python train.py --n_layer=22 --d_model=256 --n_head=4 --n_kv_head=4 --head_dim=64 --d_mlp=704 --vocab_size=1062 --activation="swiglu" --norm="rmsnorm" --norm_place="pre" --norm_eps=1e-05 --positions="rope" --rope_base=10000.0 --rope_fraction=1.0 --qk_norm=false --attn_scale=0.125 --bias="none" --tie_embeddings=false --parallel_block=false --init="uniform" --init_std_qkv=0.0312 --init_std_o=0.00471 --init_std_up=0.0312 --init_std_down=0.00284 --init_mimetic=0.5 --optimizer="soap_variant" --lr=0.00492 --beta1=0.95 --beta2=0.95 --weight_decay=0.17 --lr_head=0.0137 --grad_clip=1.0 --warmup_steps=200 --schedule="wsd" --decay_fraction=0.74 --decay_shape="sqrt" --final_lr_fraction=0.0 --batch_tokens=262144 --seq_len=256 --doc_mask=false --train_tokens=1024000000 --steps=3907 --dataset="wikipedia_en"
Each number is 128 + 32 x the weight over its row's rms, rounded and kept within 0 to 255. Layers, rows and columns count from 0. Numbers have three digits each. The size before them is the row's rms in percent of the matrix's.

# v: layer 9 attention value, 256x256, rms 0.124, rows 100-127, columns 0-63
# o: layer 9 attention output (transposed), 256x256, rms 0.116, rows 100-127, columns 0-63
# q: layer 9 attention query, 256x256, rms 0.0939, rows 128-146, columns 0-63
# k: layer 9 attention key, 256x256, rms 0.0963, rows 128-145, columns 0-63
v100 102:170092129134141181123113099185095139162155119120121062162180100154152112102104172165114233120183146136124132153117123114143137114169157160154117107174109101126099110100149106203116061128163133
o100 105:122135065169165120100166173125132097158102128119164181069130174150112125132163191137153109128136153131135120135055155146095112159124145117139115100106111162110115127137099144111138139115132134
v101 097:169156123129166133128167101158127167093146097099141107119130122119073099127117138131114132136087139087172048168107176169087134151132175104091179123102103119125106109159112134113068105128094136
o101 098:105107143162110128160153108133125074140087154122090127130097131087222121220140182130136052182149097148111168162105118101156118086126117122104112090108157151114141175164153100080176149121128085
v102 094:115062127137094101169110120167183145158107149107098081176124117128137145114157072149129152147180095132079112169101135166145107059107167123087114127111132177067118095161075091125118106077087097
o102 098:154133198193087141141125138120169103131106100088121085156117094115146112108087133114119153146142178122144161122149157153123151129128175121153120114134093143148164107190108049155140113101141076
v103 103:146126095133133138112126073124074079146089104123181133171144121106169131172145144124097122124119112153143127094168054141133145081208178121115173142086095116162193191146183116129109143107122093
o103 106:124139114075099081093142214157135160073159144125179145113121109080109151100116129158099105137135097103152123146135170116114184165142099112129179104116162134125145060109118149111122137110130078
v104 100:103169113130071094164163071133048133111116178115150123103150095180127156100143079115098150159135132103179170108160142093125158168116125136187152141141107123116192180090103092141152142143142108
o104 095:111192109075161108117123151127079179095133128113172148111126143114142183107187157106117128125111143148126126115142095117201151132126104170117169074142066121150133095204197036144146127134189116
v105 095:133123124152107111153104142092046139181108167090120148191156077139238173120108145171162202121111163094117124153065063095153103132102150105125133199158147112145086152139085130114167160113123162
o105 099:083211066142126160152098100184157103115110055104124092188154108114132137154137084159127115083108088088105147131153118102115125096209151131138192143146127158106156147167185164080153198081077121
v106 103:092077186106134142150137138153142108149092085145142160167144125145143161156080103143133160121129157118143137152128171174131140091200176160129130086141124068127107063135152121118116119131168161
o106 107:172125085154164138108098071083174157189160105137125137135077123100135094101124163093147067147117127127105117146166139043178122142142117101110148132131144157101098104170090152155119121132102101
v107 098:168066141063115173094121172082134159133129149091088143168128070116188145105158100106091103157166153112078155144108099152198150126088103107123144090088161151121129164074117144112125123086099155
o107 101:113074088107138099093083078151125078151086065148112132106102183132064163108068129155172124165055125104138132091159116116178114141170167160142172189144200113133141063119118128180116134119122118
v108 102:108093147133076102113084083164124142148072119178150095113060139143147137094129158082187084176131153080108150107158159129136157157124159129078143144138154131101148115095110054063204092079108117
o108 108:125100114109145130140080115161146117135145152111081067175094120072094138200099096178128130133137135122151095202078145135127143109119074133148107178078132092153099068148174117124108146114125124
v109 103:110095073123115145154114131081155138119090170114118106138140122133060175118112192136097075158126106145142110188131159153206139131146146041101148119107144111122093135190114144127109161100160060
o109 099:100075147115112103066123163130151154091118066134135145118142176167201113140141108142181117105132200063106120123192158106133156133157113129132078099176130068162124101181158079114155116165097126
v110 099:149193103147109121091164100155094129123192127152161133112068115161125145037103152109133162141070128145130123119133187151122154104142139139126114080127152183137137083142161133099153104126134183
o110 103:160132173176133179168148116139135194128079139109138085132169102122142076126175169182065122120160108137124077205165024082123129154138179151112069080092122074120112180065105116099160121150083120
v111 099:137095090102139114125135096141128147106095073145145107109172149124094133148110068152175158131097106151142067172173124134155093126119166107121107110127117088164131114123144130117131117077180104
o111 102:128149106169138147163122078123165130152095174164151125125083172103079119165082151090132112041145098112127180141137145127142100177158125141177132109116094129143104133193093202161130169159085049
v112 103:173062121130122147092137119170132095153116161147086162140117120147101124117131170174159163093095155169149170077119082155130101102152105135117116138169124136084107109143065105122112115115105089
o112 103:177151110141119181162162124116072076149083163100123053128093095185107085124144168105163130093196161092090088162143130115112136143123098121154147158133119170107139115152162098114175154171182162
v113 103:178164095144155123145099120188152162175133135163187143162106145084154161084094108119111087138147138152116117112154164194127169150147111169106127180141162141119142124128130160113104130180115072
o113 104:113096156172073161129122203127098167166128136097144112115155122094164106172002110089103149161076116107164121096143108206065154142137106108127175080124117095118124104073126164099119121119146138
v114 110:168124133100080118093134148116126110156133127060097113104106224165142132132102113103148150136082153149116092126115114112146111138066091168132074121152110124208109137131086074150127119138132134
o114 105:072154043175123130111145103109112101109124147191135135102127059149048133100136094135084164151127200132100174143083138134119172129117119131153097124115159149113164139110121118084160158127104156
v115 096:106102116097139135122106143141143130140135113119135097156140136092148142060119167092133133105178126184082135177135142103114126077165154124148118158095177117146165161142189164145141171175131122
o115 099:170111126093141179121144162106178081072083150118149079143115160137117145096153150113116111114100161073127096124158140151120096101135149179140154120155102200064114144157150099129082111148079069
v116 098:096166132095131141050146095098113161166173150147131185137159087091175124104125060107126195110057123154112162150124073145142136110154072163045139146100128097136100123171141118146151150176141162
o116 103:161133062102121151146086159070082107106128103165179085139140109150144158078137136149121105073153099112098128147194141087180109052104147136141151166133127129147110179142119093125084153119148114
v117 100:174125096155145162155128051065145103125141120157162076091151094173136124159185127100172176140186095139158091116191127143106146107096086158125112173104119135139105126090174085047147151129120143
o117 100:101170117144111157180105162103141146145124172112174158162137146121162121170139147076126184079075137149185129167091157149108113087151134131144110145085116111149120095133113133078148171099113144
v118 095:153119076141120106200132139096173089088123144097139112130172110094137093088101127217160157120121147118151066113150165119129088055103114133133170161129127094074179090107123107121123137144165128
o118 098:059161209128147155112118138131133152080161096122096180117108131135115097101118123168140079110103074138118119104122203097128151123166172129113169079127103157137122062109147193061121058137088108
v119 091:179211170142121111152177115171121137124174096105178110149099148122073136113152127136096136143146124108035147089100090119102106085092124092108111155100085093193162131196083099101065181116113068
o119 097:132164158098088157207154117085119105093143081118172095115119124143143145143128127137156166089125144077170160143137153113167121109143092169125071102080151122102134183128123173130181178109134143
v120 102:091087101111121189175104143117107111104119131132053125099148118111193122161151137134098127175142181188124207136123108098166130081118113108115142146105107200076114161153145151156076126145103164
o120 103:129122130131168173111158089124155058119100094123146166101139102139124108123142093132132087163072173113215156090126165079033080179177146165169139133071149096127157109132124081114060119143187136
v121 100:120127129144116166138109157140159062175124138078138185126101091115103137116147113101119111145152097080125219134082123124111134141148118146148093115102107147092162143111120123063110114157072175
o121 102:131145149133171108107142108134137160108180146137090109210099115150144098085118183113124141097058136121119121116140113104164108150103175088145161103215158124091133171125177102142112095099098077
v122 096:107126158157118083067114095163161074121188103158208178149112170108090118091141103130136171088117137190142157102131132058120079112121151092116141102124175136122132115213132158121110107196149093
o122 100:094160104090145086122130145096178152088090121092160088192156031127180139129137161127145105131146155096074080075087106187180097153134055094133152107107124061096204129114113164136132160114114160
v123 098:109097167150104114144147115132170143135123174164153170153152138129132149123162243097134115209149144123101133166144126102122038087153129133157101112140117163159119148145072125072127113164068127
o123 105:084156122085180130102125183211149110127094075092129145138119153086203132151124150197144137123147084165136135149081101131102177139066134145035153080133092156084108161155150112125188161119079121
v124 091:119148157152126099139092103154133138167118102105134136089119163166164121138137075166091130116158097146113136142134108090147095074161122130126156150122063092168082146106154161138112114159116161
o124 096:156054124084072117107138129143146101051124129150112114129121167082151132145129134103141128134120129128116073166141092120125140142131106156114142099169164084128161128132085101138158087067110116
v125 102:197111139133109162151136058192111133080100131140124078132141171202141144127107095207132082098132148102137142119137130124142141183178106112187102127135133128148141144128172132156154151076137103
o125 103:146132097138131092172102101142136117112105137125116128096110124089084086186118136077134229108091195125090097141123150169110098136084134152105078123102167124135111117160077179126121137113117133
v126 102:147118134118124123178143167134100170139119142137153131081129122178129123131165113128120138096146114135096132143193084118180107146155066141138092117114162032170190126089099151123110136161139175
o126 105:186160137102139113040150155151087113109090160155159190060109097115072098162140085172084116110138081135094126137129203135125125125133184115151108157135159150122106128113122148082150148131187119
v127 104:078126096108148102133133145123135089121140100137125093107145150087174129099128155127140172194124086108192170130096141149091128111146102102090181193145153180086070118118114118036147143090120150
o127 103:156101139123128124072079138135141133125132130164124113125067158074113169124088076109164135103148108105104092142105132133132174128127157149078062139105114124122097081183179113179148153159166108
q128 088:167170095130116126102124130084120108186107114147139125117115168171143163129089109160162140082145111085150167087135132156153186114156177133146106175073096142106119135158111092157155158105124218
k128 088:125103164155148115185093123138060188147136177109126174142122102136145146122132120088100175155153129159075150157149155068137100112108170133144178127158172125136105139152182178170126125143131107
q129 095:150137145083159173136115146106113073121109131123175117164136182117111063093109079186156122097128161106133176075116114114106133131101145101252152147143146159081139096162121114105154118146112180
k129 084:138191160139155095121126108113133140151086160081103157128095092096194126131078101132030100135082088072136085166083125111105153105117143128127119077151121162139111099103181096092166168164112099
q130 076:121125146155135162120076107132153122151118098173100108075140122123141154124151126131134152140155103169159170163124141136109100108192138167143095104108147136097173190115180092092110150129088117
k130 080:112199103110150136156121156123155126093131128145190130102160131113104104111136051126139126139090132117106095099171131126056181126143158086100152149076124105095080125205090224139088138077121144
q131 086:123140099135122117139107122098168158079107159089099113163106103103142091140122099129171099112078184096125097172114100096120070093108147088175110166132086110137146080035095171166137118142144096
k131 080:168195091114128137109138186128092166131125121163137114098146137070171163167114135130157120105140072064147139070112110153129116153185102129093091130131103048172103154147152092102159097145106127
q132 094:126124103095094168141175160090134183158116099113134089102058088126117181102115171203130100169072101116168168144124144099139113150126039114075188118124113091105151140113139109130104128161127084
k132 087:137177143156179096155087114086204076128108130126155108173101147077120125130083122109156176107158159149126172144139175174179145100096113125137039152064134150116128138161122132104112149174141113
q133 092:056145127130142149121136085067087118109046155063124177127133145145144076164146105108161095108140098142113113064113119103090119100126148180145136102111096120091177200100098141120089127102109144
k133 091:086082161094096160108144178165227203086133099137149113088060117197116126177104153138132169113086162113112072090194118132144133141141121135120146173110095122165166138148132092187086117172173203
q134 098:065086156139134192093172099144051124174178165093100121162086146138078141114183140134061103099160134132104117096156138164122129123143144120106116117139112161153146093101085144123146130114108086
k134 085:114136107173090118118156200119105120157126129125151191151065052125125145136104125124090099128131080145104132200175200113122151148147144160106147109135153133111102101096107106104144128101197109
q135 100:141109118172138155060134141081134174103148156128132143151150087090170106172099119127101103134146150119157155141099184149162134098148098111148117226107119125139112104141128169118123142204117187
k135 092:111128157136132073150096161142107132152143122114130135072096139098096095128161133156205122176148147128119095159079087155093079105124107100075122104116107168174139128090118113143141096099128090
q136 100:073154142098097112095141088075060091108149133094109146138116066140110095114098126158106130146090075086114184166134135178038126131120124131119114162139118129154080080006142164095106128170142132
k136 093:088145144145147141171140117152156153144125099151109069174105177108148112158118136116183145162163068118121156203084171127118178074100135041171104144133115163065111161123143151171132074099123141
q137 112:113164068136085147111138122098137110157184093107089089101107141170152183151142144108156139139134164138148171200175177140078147086069184191091160074135115141152120127122111169171128089148135123
k137 104:065110133074128117136150133124103115115093102113098173112101243186149080120129119154106137100132081138117114126136060173115089190107174162148195092098159073118139123116155121124150150096084102
q138 113:177119143120109166085173119099125082105137099181148134105134084150126189130122143120051146127104076109102150152150138172140139125133126186117147131087129097108126155147131115128099099109119134
k138 106:071145213152121110080154087104137096119110148095120113134145159172122145117140210116137131153172098136124091035194124167095138103108130190052101100095116110132164141124161157110108142108162108
q139 098:188140104132113123150154124125112105088093136159123154179105148105122167137093118157041129074073119144122187103105078155129128150119148133070169059124147118121144182140148108119163169077103140
k139 095:131157146114139163125191189158091153137111079144085153151126111126096127158108071119146145079113124084139172083105113142113190146122142112137097085142112153073134107153128130110132150098148125
q140 106:164136141075054186144143056072131057153176151130133116177072167119130077103109153108086153149125107128075154120134181135113102141106154093108099134142118116123057138152129125153174094098122081
k140 100:069171110135144118099117148072100164111079185122135121141069122118110110152178157140165165109126123163179165090170145141100123124123159140154098104132139162080127093097097178114129117124149147
q141 106:176105122133067145040087061101147122118088065159155209161147092115140146086129125097078103153038184107090106146124162211146190109139109154139148175139078095133134078139168145118122128093091087
k141 103:163119169091133070128119094146109141130146097097120169054150109107085126091169116204110120112136115126117093130138190130056159079151177126190163138080200101118105097133144162188107104142179115
q142 106:170160126096072134071126144110150151134135124179193123114108133126147142126162091098135148125092169105136147130065128129094095110105131163096117098082124159131139121104136095173136105129103130
k142 105:135095133074111138110119156158084118152097131143112112083102137175098146101140126072077150196098138212109172125121120149142116159057152129164118126124118173164099128146134139145203131114101099
q143 103:140132200144109176123158117107099154156120133118103179112158165095091088136141142172092093132191159177149190147155118131123090146150132128175111166148119124126153111119105156087120077159175135
k143 105:169088095152155151132120143155096138164190110086112143098076109129119165109143148166088082161214149126093088154112129123140170192094111148141134120120141128127145121149147158108123108101153152
q144 102:130111133142127160058143146146121141163122176186116118152046137135119149123141149049114132132063105108157086141140125129135149185156175146093123136153086129106113141117147089163157177159114141
k144 098:149080075119112192166165107138194160157157108155069144134123081054157115114176114149111110073092108137109154095052079118097158168199116089113128179123112114174143129112138175088077133154140139
q145 107:109109145192126183092159132152053109126076130132104081134142141160133098179158151131048122114148172121109148170143183124139162149143130124164152092120119157080121144143066120155081155111145130
k145 106:146122122178126153112102093113188163077132102103198129166141195103073113116091154180133164123179130142152182092153124123179117095127088185141116148150116117096143153136123110093087121114203141
q146 104:117127090097098155165141150196170141157143082156087171160151132134105147163146153087206222124177140099108164103088076121131130111093142122148093124123093143203089107190113109199101105157121143